Part of a small language model's weights.
Size: 9 layers, width 192, 6 heads of 32, 4.62M parameters.
Architecture: rotary positions, untied embeddings.
Training: a variant of SOAP for these matrices, 137M tokens.
Each number is 128 + 32 x the weight over its row's rms, rounded and kept within 0 to 255. Layers, rows and columns count from 0. The size above them is the row's rms in percent of the matrix's.

# layer 6 attention output (transposed), 192x192, rms 0.0567, rows 9-63, columns 0-31
size [ 88  94  82  81  84  87  90  83  85  87  89  89  89  92  91  88  84  93  89  80  94  92  81 102 108  95  95  97 107  96  99 104  97  95 103 102 103  97 101 102  99  99 104  95  92 100 102  94  96 101 101 104 101 101  91]
[[110 150 104 138 160 127 137 130 120 127 132 141 106 153 156 107  97 131 115 152 104 191  96 106 163 110 131 142 162 108 106  97]
 [110 150 119 190 201  67 119 104 107  95 171 158 174 131 154 144  98  83 144 104 101 136 212 115 176 145 126 132 119 111  84  77]
 [134 163 199 126  98 113  69 120 137 127  93 188 134  98  99 132  94 192 143 157 216 171  72 156 128 129 154 108 117  92 132 146]
 [153 123  89 135 132 136 112  99 149 159 138 155  80  88 133 153 156 100 122  82 101  86 138 139 128 119 140 102 102 107 167  99]
 [ 49 116  66 182  90  75 181 124  84 143 142 147  94 137 133 106 138 130 145 123 150  80  81 155  90 140 122 147 122 162 179 161]
 [114 104 128  78 112 122 163 107 137 153 111  58 127 127  87  82 129  84 189  43  96 183 162 180 130 129 171 149 163  94 147 146]
 [149  96 135 153 120  99 142 134  78  80 147 129 104 106 141 170 114 113 147 112 202 151  83 187 134 146 169 109 111 126 144 139]
 [151 134 105 126  66  98 166  91 145 116 143  81 146 108 184 162 152 107 102 105 133  91 185 166  91 122  59 126 148 145 157 190]
 [ 85 160 168 123 169 107 121 178 119 153 130 125 159 118 191 168  89 115  97 154 125  73 121 172 146 121 157 101 176  78  67  99]
 [191 144  51  78 147 108 185 134 134 156 152 130 159 105 157 137  90 144  47 154 115  94 107 114 124 171 172 108 163 137 156 158]
 [102 137 166 149 161 132 139 104 166 116 100 111  91 116 141 146 131 146 153 111 108 148 167 105 135 168 136  91 158  37 124 137]
 [137 134 144 186  99 138 138 113 155 168 108 164 126 124 155 157 147 147 122 115 129 110  93  96 130  93 167 146  99 116 119  71]
 [124 147 115 145 151 160 232 162 163 112 128 148 108 145 103 137 100 121 106 113 124  81 112 129 122  80 117  91 133  79 109 131]
 [159 154 146 100 181  88 149 140 178 144 101  47 107 119 109  80  94 146 145 128 128  67 101  94 117 169 149 131 153 119 154 101]
 [134 180 115  94 166 102 114 138 202 132 182  83  97 146  94 165 118 113 106 112 140 159 108 103 142  76 127 147  95 134 167  94]
 [113 149 109 149 128 174 129 107 118 142 159 142  85 143 156 144  72 135 148 124 103 128 137 117 192 128  64 133 126 148 184 123]
 [120 186  77 129 122 146 158 144 129  34 136 132 175  98 116 133  65 142 123 126 155 135 126 105 128 136 110  91  97 117 135 180]
 [133 116  64 100 152 132 146 136 122 137  96 211 129 117 154 136 121  99 118  78 107  82 171 160 138 140 156  98  82  81 154 142]
 [123 177 154 164  96  77 174  47 121  86  89  89 177 160 171 101 107 177 190 133 139 151  73 112 130 158  49 111 164 194  80  83]
 [112 195 136 115 193  51 132 145 140 113 153 103 172 128  85 112 181 113  97  93 145 154 139 189  96  99 122 145 105 136 144 124]
 [117 136 102 188 184 125 124 136 180  97 120 150  82 173 143 154  96 124 207 104  96 139  77 157 114 133  99  95 149 190 143  86]
 [114  76 120 185 115 163 135 148 188 155 167  76 131 122 129 154 117 105  81 136 110 174 122 120 102 142 113 119 145 160 108 127]
 [121 140 161 163 122 130 139 110 178 110  73 134 148  92 104 169 136 119 123 123 102 111  64 161 157  42 117 109 151  94 123 167]
 [ 97 106 130 129 159 155 169 141 138 222 115 124 117 146  95 150 131 112 103 152 165  98 216 130  96 170 138 111 126 129 124 124]
 [174 128 137 177  89  84 110 130 185  91  94 102 165 170  89 157 114 136 112 135 114 139 170 128  99 125  85  53 148 183  93 157]
 [138 164 119 147 119 116 120 156 154 154 149 178 133  99 151 115 130 150 126 112 154 170  88 130 101 107 134 168 108  97 148 131]
 [120 102 165  94  82 107 108 150 194 191  99  92 119 161  98 126 159 125 182 116 139 134 107 160 186 115 144 154 107 120  98  96]
 [147 137  94 104 149 201  89 160 151 155 109 164 111  98 113 170  63 174 127 131 181 121 100 124 211  99 132 145 115 109  97 104]
 [110 124  88 125 142 120 160 158 176 149 154 133 156 131 113 178 103 160 133 120 101 115 154  95 152 184 100 131 198 127 101 126]
 [118 163 123 123 145 136 113 104 203 116 108 130 130 140 132  85 106 150 184 150 101 184  98 120 126 139 170 121 170 101 131 109]
 [173 150 150 135 149 118 129 110 107 103 110 131 167 135 134 145 121 119 118 145  88  48 143 124 119 183  83  85 131 110 120 149]
 [ 90  90 162 144 160 124  88 107 127 144 150 163  95  41  92 115 149 193  53 128  90  86  89 116 137 106 120 158 119 139 104 162]
 [103 149 139 162 116 155 170 164 177 162 152 136 125 167 107 129 182 118  95 150  81 127 150 116 129  87 155 105 171  76  62 212]
 [139 172 120 150 130 114 128 142 101 143 155  88 149 177 161 116 160 227 137 186 139 129 142 129 126 114 133 101 138 100 135 147]
 [161  46 150 138 160 149 165 119  91 104  91 102 148  81 118 153 113 177 155 106 105 181  92 150 153 113 148 115 107 173  43  90]
 [ 92 122 141 127 160 114 107 121  85 139 116 150  92 141 140 136  41  35 127 122 115 143 130 111 129 111 151 122 171 167 128 165]
 [142 151 137 144 114 109 149 151 106 142  83 168  64 153 139  86  91  70 138 125 143  96 109  85 153 113 130 215 121 130  97  71]
 [129 131 161 138 132 139 141 174 162 100 111  94 117 128 148 113 137  95  76 117 165 104 150  88 146 177 110 134  84 156 106 104]
 [137 149 163 128  81 158 194 130 101  93 103 201 134 116 137 156 147  97  93 199 199  86 146 107  78 151  99 178  88 146  94 139]
 [150 147 141 111 162 185 154 151 110 153 107 118 154 166 112 144 110 116 101  94  89 135 129  99 174 152  98 121 131 128 103 120]
 [124  90 131 102  92 172 127 120 172 190 158 154  96 116 152 176 157 136  98 127 135 119 130 121 117 110 124 101 105  83 113 109]
 [110 128 133 109 128  94 155 130 148 157 141 213 115 181 170  71 130  85 119 105 130 126 115 123 103 136  73 134  74 173 115  80]
 [126 156 116 115  96  96 154  85  73 121 140 102 120  81  89  74 139 139  89 114 130  81 114 121 172 127  87 128 133 148 145 155]
 [ 74 135 126 107 121 137 164 113 148 148 145 138 126 181  92 115 127 133  89 152 131 131 159 202 110 130 144 207 132 119 129 130]
 [ 83 157 125 139 123  97 129  95 145 168  72 136 102 111 128 145 141 119 149 171 135  98 130 133  86 156 139 106 129 157 133 113]
 [147  98 107 105 132 117 228 118 139 116 127  90 160 104 194 104 113 144 131 114 159  43 138  74 160 156  99 179 172 145  91 102]
 [141 160 118 163 130 117  72  75 136 130 138 133 135  90 146 157 118  91 147 162 139 119 145 157 161 157 174 125 156 114 150  98]
 [180 130 104  98  71  82 107 126 111 155 154 133 119  80  97 190 132  89  79 120 108  95  83 112 137 135 128 163 194 141 117 158]
 [134  77  86 157 112  90 152 141 190 160 123 182  80 109 121 167 111 114 130 156 112 128 120 111  97  62 100 168 165  45  99 113]
 [134 118 159 132 157 168 141 149 159  95 162 132 135 140  75 180 142 108 164 112 125  62 154 151 112  74 138 116 135 159 130 177]
 [169 120 102  99 180 134 103 140 109 131 111  33  75 159 173 151 182 126 127 174 167  93 166 145 124 107 126  74 150 131 147 160]
 [170  81 112 132 156 138 139 101 108 144 108 193 145  99  99 114 123 166 171 137 120 114 155 115 136 186 159 120  82 159 117 184]
 [141 115 160  92 135 130 132 143 142 117 119  87  86 124  83 123 133 118 144 106 113 142  97  64 160 181 127 157 152 128 136 102]
 [155 123 145 104  89  96 136 109 119  94 127 106 114 154 146  89 114 122 117 126 125 118 142 122  73 114 113 132 113 162 166 154]
 [106 129 115 125 151 170 115 100 154 128  99 107 120 138  90 142 107  85 110 159 122 140 168 138 103 156 128 142 139  92  36 127]]
# layer 6 attention value, 192x192, rms 0.0455, rows 10-63, columns 0-31
size [ 97  86  81  87  91  89  85  90  87  89  93  91  94  91  95  89  92  91  83  96  93  86 101 108 101  98  98 108 100  97 105  99  93 104 104 103 100 100 103  96 100 102  95  92  98 103  98  93 103 100 104 101 103  92]
[[143 105 153 135 180 166 129 109  79 129  96 157 124 125 110  93 103 128 127 123 166 111  93 134 116 114  85 144 125 124 106 125]
 [110 103 134 127 143 103  99 108  94 135 109 140  83 161 177 148  99 159  71 156  89 146  75 137 105 144 150 109 155 118 110 203]
 [152 115 152 122 120 154 114 158 102 144 128  71  29 133  82 141 104 139 149 138 190 132 116 108 171  40  85  75 181  88 146  71]
 [ 70  87  97 159 128  97 164 112 154 154  93 125 133 164  79  79 129 183 121 159 149  95 133 119 108 122 142  89 173 120  86 132]
 [167  94 166 160 144 114 158 112 153 118 126 112 102 129 144  71 118  98 170  56  88 143 107 116 220 100 116 131 113 134 170  78]
 [116 153 162 108 187 166  91 112 169 133 131 137 110 174 135 146 138 105 143 116 155 177  34 101  75  80 102 103 107 137 125  77]
 [ 95 128 143 159 132  58 128 108 110 122 134 138 140 108 150 166 149 180 163 112 158 103 137 130 148 196 137 143 155 107  73 153]
 [146 101  85 117  96 154 106 127 164 146  90 118 133 148 156 161 101 141  82 165 157 113 120 184 120  93 179  77 120 174 103  61]
 [118 148 141 169 116 141 127  90 130 143 110  44 136 144 132 122  89 106 151 185 159 132  49  99 143 104 143 110  30 116  62  74]
 [155 118 142 125 124 102 129  90 136 119 133 132 167 104 123 123 133 128  71 148 166 125 175 119 128 180 153  82 107 140  74 140]
 [112 109 145 122  78 155 125 168 115 174 112 175 156 113  73 150 184 115 145 159 109 146 147 109 142 144 102 139  80 188 127 104]
 [118 176 104 163 162  97 142  99 142 172  87 157 107 101 102 112 173  95 102 192 157 141 150 159 125 104 130 127 119  61 143  79]
 [ 71  82 138 155 140 145  89  89  97 119  71 134 138 143  70  66 162 139 104 117 144 173 117 148 104 155 123 163 114 133 113  98]
 [123 164 134 141 157 134 119 161 141 113 140  93 197 140  98 135 138 137 118 183 163 114 155 139 143 115 154 107 135  89 134 146]
 [125 145 112 105 135 145 128  91 180 166 116 106 157  90 105 128 154 164 120 117  80  96 120 107 101 122 119 131 155 149 153 116]
 [152 145 139 118 101  34 144 132  70 127 141 128 113 105 180 129 136  93 126 100 146  96 135  84 124 178 106 172  96  91 136 129]
 [103 124 143 123 100 213 112 113  89  82 151 129 151 149 126 122 167 130 135 129 125  89 132 193 123 165 133  90  93 143 102 166]
 [197 151 132 125 131  82 165  74 147 112 145 130 229 129 110 129 151 115 139 137  68 194 144 151 145 133 119 183 151 129 128 137]
 [141 132 154 134 178  94 118  84 133 103 115 127 134 139 138  97 135  86 173 116 124 129 118 150 109  90 119 155 123 111 110 162]
 [ 90 124 111  72 116  97 130 127 139  97 135 131 163 152 115  97 114 101 173 181 103 106 138 144  90 152 133  87 150 111 182 140]
 [ 89 103 105 122 148 116 175  75 152 134 163 117 165  78  85 125 137 151 160 129 171 123 142 104 108 109  64 157 120 201  90 125]
 [105 132 117 135  98  93 142 132 149  96 139 124 108  82  73 166 112 120 118 154 153 116 140 142 166 178 145 175 150  92 106 118]
 [122 106 139  81 121  85 137 136 121  72  70 162  73  88 112  89 131  80  84 142 102 125 123 174 108  93 142 103  78 148 116 147]
 [103  37 119 100 155 151 147 143 141 151  91 237 123 148 179 132 147 143 118 157  94 134  84  76  72 141 133 134 129 141 169 138]
 [147  71 142 181 177  92 133 115 103 143 145 129 166 173 103 161 134 102  77 121 122  37 108 127 103 149 113  99 106 124 171 169]
 [174 126 155 118 142 122 150 135 108  98 188 142 136 178 152 153 153  83 110  31 132 121 135 121 141 165 148 167 126 117  81 192]
 [151  99  91 106 153  70  50 208 120 113 168 104 130 126  80 137 143  79 154 150 145 155 134 148 147 113  88 147 173 117 185 105]
 [163 109  70 133 127 106 125  94 124  91 125 144  71 140 152 157 174 165 114 152 143 121 152 184 127 105 143 183 124 143 101 151]
 [139 124 150 133 104 121 138 164 149 115 111 118 138 150 123 200  93 154 145 164 173  56 148 112 128 174  70 190 107 142 114 170]
 [141 149 103 110  93  84 150 157 181 160  36 101  93  94 161 149 164 143 140  62 182 119 151 148 113  79  96 190 130 187 133 138]
 [144 162 152 130  87  67 103 129 165 112  94  90 127 145 128  85 178 145 190 153  97 103 143 110 141  88 167 121 163 125 198 149]
 [120 122 124 126  74 131 135  98 125 110 115 149 126  95 183  99 104 144  98 116  96 142 156 164 108 126  83 211  89 180  96  97]
 [179 155 119 154 118 131 148 192 114  97 153  98 114 171 122 134 120 133 108 137  47 127 155 112 106 122  98 135 121 133 115 137]
 [128 118 113 163  86 134 151  84  70  95 157 154 137 124 101 111 108  95 173  98 131 165 107  88 156 150 164 111 170 144 132 152]
 [163 131 120  69 103 147  84 131  90 177 127 129  88 138 159  82 128  94  79 185 158 101  83  94 177  87 121 100 127 133 149 152]
 [ 72 206 118 131  74 164 167 129 175  33  91 126 166 131 153 151 140 145 158  97 145 118 117 152 173 180 183  81 135 130 173 148]
 [149 186 113 139 130 110  81  91  93 105 138 137 106 183 222 148 127 155 126 167 125 132 149 135  89 124 102 112 198 135 191 177]
 [ 84 171 102 115 130 116 153 148  98 100 108 100 157 128 152 169 145  89 151 119 127 128  70 108  85 139 102 119 231 165 161 149]
 [123 102  71 136 161  79 125 169 101  87  55 138 114  62  85 109 134 167 130 203 122 129  96 147 114 171 107 150 156 146 113 101]
 [167 146  99 158 151  68 131 159 217  95 140 117 142 178 127  88  62  78 115 122 118  99 127 138  90 189 130  95 133 141 168 126]
 [162 144 139 125 189 132 150 157 103  99 139  94 141  64 111 138  52  82 188 122 119 114 189  94 124 138 150 121 135 118 126 180]
 [151 146 110 115 153 144 110  83 109 113 158 114  89 109 130 125 114 101 125  88 165 161 153 152 143 147 134 136 104  92 176  84]
 [124 151 122 205 136 132 164 115 105 134 138  95 116 136 159  70 166 162 159  76 211 168 148 140 124 132 137  64  93 130 105 129]
 [203 136 146 138 100  85 127 130 133  96 152 166 212 115 180 125 138  91  50 162 106 171  95 100 113 154 161 109  87 143 141  93]
 [107  64 120  89 146  76 160 175 132 117 154 162 155  88 142 161 120 136 169 153 171 150 173 129  89  79 130 125 124 169 129  97]
 [111 135 109 121 146 137 112 167 157 112 187 155 200 121 174 125 115 126 164 130 154  95 124 121  56 133  53 147 115 129 110 147]
 [116 190  97 101 131 169 136 131 109  88 178  35 116 128  89  65 184 132 102 127  83 138 144 160 116 121 146 178 145 122 137 110]
 [ 36 109 109 140 169 151 103  95 110  80 175  92 165 139  99  80 155 149 117  87 151  97 103 103 133 146 117  57 104 175 183 126]
 [168 127 131 154 110 108  77 175  96 156 150 126 162 133 180  86  90 108 180 117 169 107 190 150 119 106 151 162  32 154 161 105]
 [159 152 182 124 134 113 153 154 144 193 124 101 185 133  91 131 159 127 100 117  98 114 114 135  99 132 161 156 128  93 165 102]
 [ 47 148  95 169  90 142 134 142 186 158 130  94 119 121 145 136 107 105 131  88  63 122 120  94  84 132  98  83  89 112 117 116]
 [ 83  86  96 139 140 115 186 128  91 146 141 165 192  96 120 138 115 142 197 106  73 155 148 137 135 112 106 123 155 112 140 144]
 [153 172 117 154  82 124 126 180  91 118 107 163 103 148  89 113 140 118 138 107  85  92  80  88 135 135 126 134 107 160 108 138]
 [138 129 125 168 101 153 122 117 119 120 122 146 168 142  88 184 179  58 162 102 133 183 177 162 179 199 120 187 103 185 129 195]]
# layer 6 attention query, 192x192, rms 0.0457, rows 32-77, columns 0-31
size [ 73 113 107 102  80  85 105 103  98  95  96  95 105  95 104  98  99  96  98 104  97  99  99  97 103 102  94 100  94 102 105  97 110  79  73  91  89 117 137  91  90  84  82  84  84  84]
[[ 87 117 155 139 126  84 136 125 182 103 118 129 105 179 142 172 157  68  79 142  83 133 148  84 156 152 100 135 147 136 116 152]
 [161 143 136 142 106 166 187 119   9 166 122 176 141 134 144  56 143 105 144 137 118  88 194 114 129 151 152  95 208 154  81 158]
 [127 144 160 136 103 186 131  82  63 114 136 111 143 126 133  53 119 114 125 104 123 167 125 135 149 178 147 115 117 105 126 154]
 [112 100 109 155 146  92 133  86 138 155  89 109 153 131  35 176 132 150 131 180 147 136 192  95 104 137 104 102 126 134 141 160]
 [ 96 137 155 133 122 163 112 155 100 164 103 116 166  82  84 163  78  86 161 111 112  96 133 148 195 170 145  46 157 105  90 130]
 [143  94 118 116 140 113 103  87 124 133 131 121 160 116 151 146  63 139 157 122 151 149 145 119 131 132 140 169 104 145 174 186]
 [101 100 114 120 111  53 140 154 224 125 122  99  82 112  93 192 102 134 146 112 173 134 109 126 111 111 100 156 109 114 166  62]
 [166  82 132 110 197 134 133 134  75 130 145  98 131  89 183 137 124 119 224 115 164  78 143 147  88 134 140 111  55 152 113 155]
 [ 75 154 168 158 188 128 136 113  79 154  95 105 150 121 195 183 163 145 132 164 151 105  76 152 101 134 104 115 159 122 155 102]
 [ 93 162 182 149  88 148 191 106 176 132 138 139 121 138 172  83  84  93  53 124 127 138 115 132 134 138 138 176  72 141 177 102]
 [103 168 129 149  48 154 160 146 112  80 135 111 136 199 141  75 105 134 176 116 115 152 109 107 173  66 157 147  88  95 112 131]
 [105 134 145 175 110  93 154  93 186 155 129 146 142 205 148 149  99 106 126 121  89 183 171 124  97 141 112 135 137 149 176 153]
 [156  92 102 126 121 119 116 129 155 133 164 140 116 132  56 158 140 115 142 166 129 151 151 165 112 130 123 131  78 137 111  82]
 [138 125 128 162  74  93  88  55 180 135 100 137 117 127 182 127  99 121 167 140 116 128 107  94  78 141 137 100 168  13 140 100]
 [125 109 129 108 104 129 121 145 163  88 129 155 136 131 137 195 110 137 174 114 105 120 147 118 154 139 114 118 118 114 167 161]
 [149 138 150 129 138 140 166 121 153 115 136 137 119 155 157   6 158 122 128 131 110  78 152 174 101 146 204  81 158 103 168 153]
 [ 80 146  74  96 101  98 150  90 157  92 154 109 109 153  94 206 169 138 118 117 122  79  90 107 118 168 159  88 184 105  79 128]
 [103 139 120  69 127 118 124 104 142 121 155  56 127 132 176 141  66 105  85 229 168  96 140 143 166  80 133  83 101 121 112  80]
 [177 142 128  91  50 129 122 152 120  95 154 124 133 147 178 183 156 146 132 111  86 137  95  93 167 121 140 148  46 141 176 191]
 [ 98 100 134 115 169 143  77  90  81 230 112 122 173  85 160  97 122 131 124 168 180 149  50 152 118  98 142 125 147 142  89 106]
 [134  74 122  81  88 155 102  41  77 141 130 121 125  56 110 121 148 118  91 134 126 191  69 133 140 136 111 147 129  46 186 140]
 [129 169  96 131 120 116 149 117  94 152 120 120  93 191  69 108  99  80 143 104 151 108 153 111 144 144 123 139 146 103  87  85]
 [104 136  79 158 163 206 150 129 104 154 149  84 107  63 106 149 134 186 171 109 113 121 151  79 225 134 133 132 109  88 135 150]
 [119 162 103 128 143  59 109 110 120 148 127 108 136 138 106 157 119 137 168 106  76 116  95 138 112 132 145 150 124 112 163 139]
 [ 98 160  61 125 110 166 140 107 179 132 101 140 157 132 142 126 122 110  91  88 146 148 138 146 118  89 130 138  76 158 105 113]
 [161  87  98 123 126 117 110 145 125 157 117 130 112 104 163 147 148 175 159 144 105 130 151 121 149 126 178 139 158 128 188  82]
 [ 76 147 128 122 186 106  87 160 145 107 177 145 194 150 171 149 105 129 135 152 183 158  73 193 118 134  99 119 148  96 148  90]
 [191 155  68  80 166  77 101  96 112 103 112 131  73 137 100  91 139 115 154 162 107 156 126 132 164 138 125 132 137 148  87 109]
 [141 133 116 161  68 227 185 179 103  98  94  80 133 141 158 119 161  84 100  96  97 116 145 126 156 148  76  68 166 164 140  58]
 [160 138 126 162 143  88 161 159 118 102 155 139 155 125  70 109  83 131 185 139 135 119 138 116 133 132 124 151 142 152 161 104]
 [ 92 122 137 183  81  84 150 209 120 160 152 162 109 105 192 152 118 105  98 153 192 144 112 108 141  74 118 165  57 120  70 112]
 [167 146 105 125 164 111  92 165 129  95 163 125 101 106  70 132 139 166 110 161 175 107 155 165 175  75  98  84  86  95 160 112]
 [120 134 116 151 123 154 126  49  99 146 225 155 121  77 126 162 152 134 102 104 132 132  64 163 110 163 126 133 112 125 102 150]
 [198 134  72 184  73 122 102 102 118 155 182 143 159 117 159  97 185 122 166 122 115 123  84 150 126 105 133 111  76 117 146 165]
 [118 109 151  81 173 135 206 149 182 134 147 162 135 114 119 163  68 154 115 142 144 114 159 138 146 125 172 181 159 134 114 156]
 [ 81 101  65 153  96 132  92 114 109 115  96 155 156 149 168 138 124 103 105 138 129  90 166 113  56  75  91 169  89 187 155 122]
 [ 61 130 129 131 169  93 132 103 104 139 140 113 144 111 152 123 160  81 134 150 134 156 133 108  79 161 139 106 127 188 180 115]
 [116 133 202  72 153 159 191 119 161 126 149 146 122 133  90 185  61 157  93 134 125 126 119 156 146 144 203 189 181 136 100 124]
 [198 128  59 187  89 107 109 102  96 146 166 140 157 153 181  67 186 116 145 120 121 108  85 149 135 134 106 106  70 144 153 131]
 [168 140  97 124 116 142 151 128  70  98 105  86 100 134 124 111 130 188 113 200 141 116 116 122 195 103  67 128 143 106 104 126]
 [120 105  90 133 157  53 116 176 130 134 137 128 114  89 125  87 177  99 119 133 136 134 180 129 108 163 131 100  81 137 120 127]
 [183 159  93  81 168 128 167 139 146  88 119 158 104 152 156  97 148 150 139 185 153 149 123 106  84 103 112 122 115 161 166 164]
 [144 101 132 141 126 145  91 104 122 111  96 127 140 170  90 141  90 184 100  91 111 115  98 141 166 152  94  61 106 159 108  71]
 [116 146 139 142 159 131 113 140  71 113 151 146 178 150 145 135 103 127  89  90 184 133 157 153 161 111 178  81 124 137  82  69]
 [139 151 124  66 162 126 163  91 140  93 130 129 122 135 164 116 168 129 144  58  91 132  45 210 150 164 100 143 143 158 126 155]
 [102 150 118 161 160 126 164  98  26  81 167 133 212 158 155  90 139 153 133 186 103  86 173 113 167 182 129 140 151 136 115 139]]
# layer 6 attention key, 192x192, rms 0.0453, rows 32-76, columns 0-31
size [ 61 103 107 100  55  79 138 103  93  94  98  91  93  94 101  93  92  93  95  91  97  96  90  93  98  96  93  94  96  99  98  96  72  86 283  80  94 202  64  82  85  76  73  80  76]
[[155 129 148 135 123  91  76  71 164 142  98 185 187 162 126 160 157 140 135 162  99 145 136 153 152 105 127 151  95 100 151 101]
 [ 84 128 139 118  38 148  96 114 162 144 132 148 115 154 151 156 133 129 104  89 105  96 155 151 129 141 112 147 133 106  93 127]
 [135 162 126  64 176  98 194 116 104  83 137 104 155  54 101 164 152 164 180 155 180 118 142 127 148 159  75 115 121 165 157 146]
 [ 98 118 179 128 106 124 148  97 166  63 183 143 145 161  97 135 182  98 145  89 227 171 138  47  85 165 110 136 109 145 138 118]
 [155 123 127 105  86 162 107 100 169 181 131 110 156 151 135  99 126 175 135 179 118 104  74 133 120 134 133 164 117 117 148 107]
 [149 148  99 105 155 120 161 129 105 134 184 168 161  60 168 144 136 109 173 139 146 150  88 142 163  98 123 104 121 109 166 150]
 [120 152 139  87 176  78 183 146 140  91 154 113 137  86  71 170 135 141 191 166 153 151  97 142 145 144 104 168 135 161 135 137]
 [166 126 152 123 192 160 143 152 167 128 161 133 197  97  67 122 130 143 141 127 194 131 140 149 154  68 127 124 117  90 133  88]
 [119 103 153 150 165 152 132  91 116 118 166 120 160 178 133 171 106 125 144 152 198 146 166  81 126 115 140 125 113  82 127  84]
 [ 89  76 104 147 135 161 173  81  56 143 107 150  97 166 130 138 130 132  81 118 106  66 129 137 164 123 128 114 114 153 166  52]
 [ 92  85  72 145 165 108 162 102 111 113 111 126 175 155  51 120 137 164 168  89 119  83 136 118  77 141  79 144 145 127 133 115]
 [131 120 142  75 142 128 107 111 157 159 131  94 108 184 134  72  62  87 124 127 118 152 173  91 186 165 132 102 163 160 123 115]
 [128 173 100  82 132 141 142 130  98 142 118  86  96 122 137 166 169  97 135 149 154 149 137 138 128 148 105 102 129 133 173 148]
 [134 144  82  85  93 188 120 129  50 111 100 122  93 134 102  95 137 148 124 113  50 109 164  76 113 105 112  94 129 155 124  77]
 [160  92 134  85 118 129 122 128 116 109 110 162 155 159 124 134 142 122 175 160 192  75 114 137  83 145 130 165 153  78 199 136]
 [124 117 133 144  98 189 134 150 141 128 142 104 138 115  93  96  95 137 182 147 130 130 167 172  45 138 151 166 149  47 155  78]
 [134 137 242 123  88  77 102 140 106 165 128  59 144 125 134 140 132 105 116 106 197 103 116 121  80  86 103 132 144 107 125 162]
 [ 32 110 176 182 186 111  91 129 114 144 136 104  80 149  97 157 115  96 152  95 103  89 203 153 143 126 163 131  50  81 118  95]
 [113 141  60 121  97 128  90 154 134  93 111 184  91 131 113  86 130 128 174 121 130  90 128 100 100  83 213 116  61  73 145 123]
 [ 83 109 127 125 164 110 114 146 166 140  89  71 174 181 142 130 153 148  90 146 127 155  88 140 148  98 131 136 148 133  78  90]
 [121 164  88 131 115 134 149  98  83 161 101 138 150 116 180 136 122  37 144 157  97 155 116 134 106 140 108 112 146  27 129 108]
 [195 159 209 124  53 138 176 163 121  93 116 154 148 145 136 166 137 101 109 160 115 165  91  90 163 156 121 169 167  96 113  88]
 [ 93 124 110 172 111  96 151 161  71 157 150  75 169 127 162 102 165 150 125 111 149 144 225 156 152 202 130 171 202 163 189 109]
 [119 154  49  75 103 130  97 121 147 111 127 149 112 191  77 117 118  55 134  69 134 137  90 130  83 127 205 163 139 147 156 142]
 [103 136  89  89 159 203 100 185  83 169  98 127 135  66 127  79 146 152 134 172 135  69  65 124 133 125  66 124 107 137 145 153]
 [ 62 123 117 114 102 142 151 169 153  96 170 121 135 142 146 134 101 125 166 131  99 169 170 176 145 172 124 132  98  98 144 160]
 [129 114  89  94 179 149 110 125 173 219 195 151 126 151 125 138 133 115 113 166 202 142 112  99 126 126 114 145 113 118 128 143]
 [153 102 120 104 114 155 163  84 207 173 179  94 141 170 133 205 170 155 190 148 119 112 142 121 123 119 111  97  99 146 116  98]
 [137 106 142 130 140 139 156 153 118 161  85 142 127  86 156  90 116  86  78 120  73 115 147  85  82 128 148  87 124  26  87 130]
 [211 111  68 148 200 145 114 104  68 119 143 153 152 144 141 105 119  87  97 150 125 131 138  87 114  96  72 152 155 165 113  58]
 [219 130 101 191 138  85 136 117 141 148  95 105  81  74  77 132 146 163 167 149 186 107 117  92 109 175 110 124 170 148  78  93]
 [195 184 162 140 150 127 131  79 191 138 160 147 120 157  43 150 137  75  91 132  94 106 145 122 108 138 118 126 111  58 121 144]
 [148 175 157  91 109 164 171 133  98 168 123 175 140 171 109 131  95 128 163  82 141 153 119 143 177 139  97 107 191 174 173 134]
 [125  83  64 165 130  83 122 142 106  80 139 129 111 101 178  79 134 104 132 123 125 136 104 105  57 126  85 100 109 114 196 149]
 [145 161  77 180  99 156 106 101 132 134 135 122 157 134 151  79 144 121 124  74  99 136  86 144 133 152 114 137  96  38 174 162]
 [135 123 159 132 181  60 149 127  32 152  99 111 148 100  86 124 155 117 128 118 198 151 126  84 138 123 125 115 155  85 100 177]
 [166 141 115 139 210 143 156 118 130 103 155 151 159 123 170  28 131 113 107  92  83 150 163 129  84 111 140 113 128  92 155 136]
 [ 98  96 174  74 144 100 138 152 143 141 120 123  85 125 107 181 118 120 136 176 143 132 163 113 115 112 117  94 157 204  93  88]
 [112 144 184 128  66 127 100  94 171 207 103 125 101 174  81 178 132 132 135 109 135 155 116 148 197 138 132 118 141  91  85 127]
 [127  93 103  85 147 111 161 118  80 158 167 111 139 104 119 120  79 116 143 117 174 133 177 138  67 106 155 153 127 108 148 147]
 [112 179 210  70 127 149 152  83  76 110 145 150 105 111 161 117 161 106 171 107 114 137 139 155 166  86 111 155 153 115  87 104]
 [145  95 149 112 149 146 134 133 124  93 118 130 144 184 102 158 108 110 140 140 121 129 133 175 146  45 145 157 148  94 131 108]
 [166 144 119 119 134 133 168 113 103 118 139 109  87 118  99 130  90  70 134 112 108 154 118 116 121  65 195 177 145 136  84 120]
 [172  80 160 115 102 115 161 116 166 130 137 132 137 119 131  94  89 145 183 120 108 136 200 161 123 153 109  95 153 169 109 177]
 [133 147 146 138 111  85 133 154 125 145 140 116 121 174 177 161 147 118 159 133 162 107 149 111  77  99 143  96 121 100 125 161]]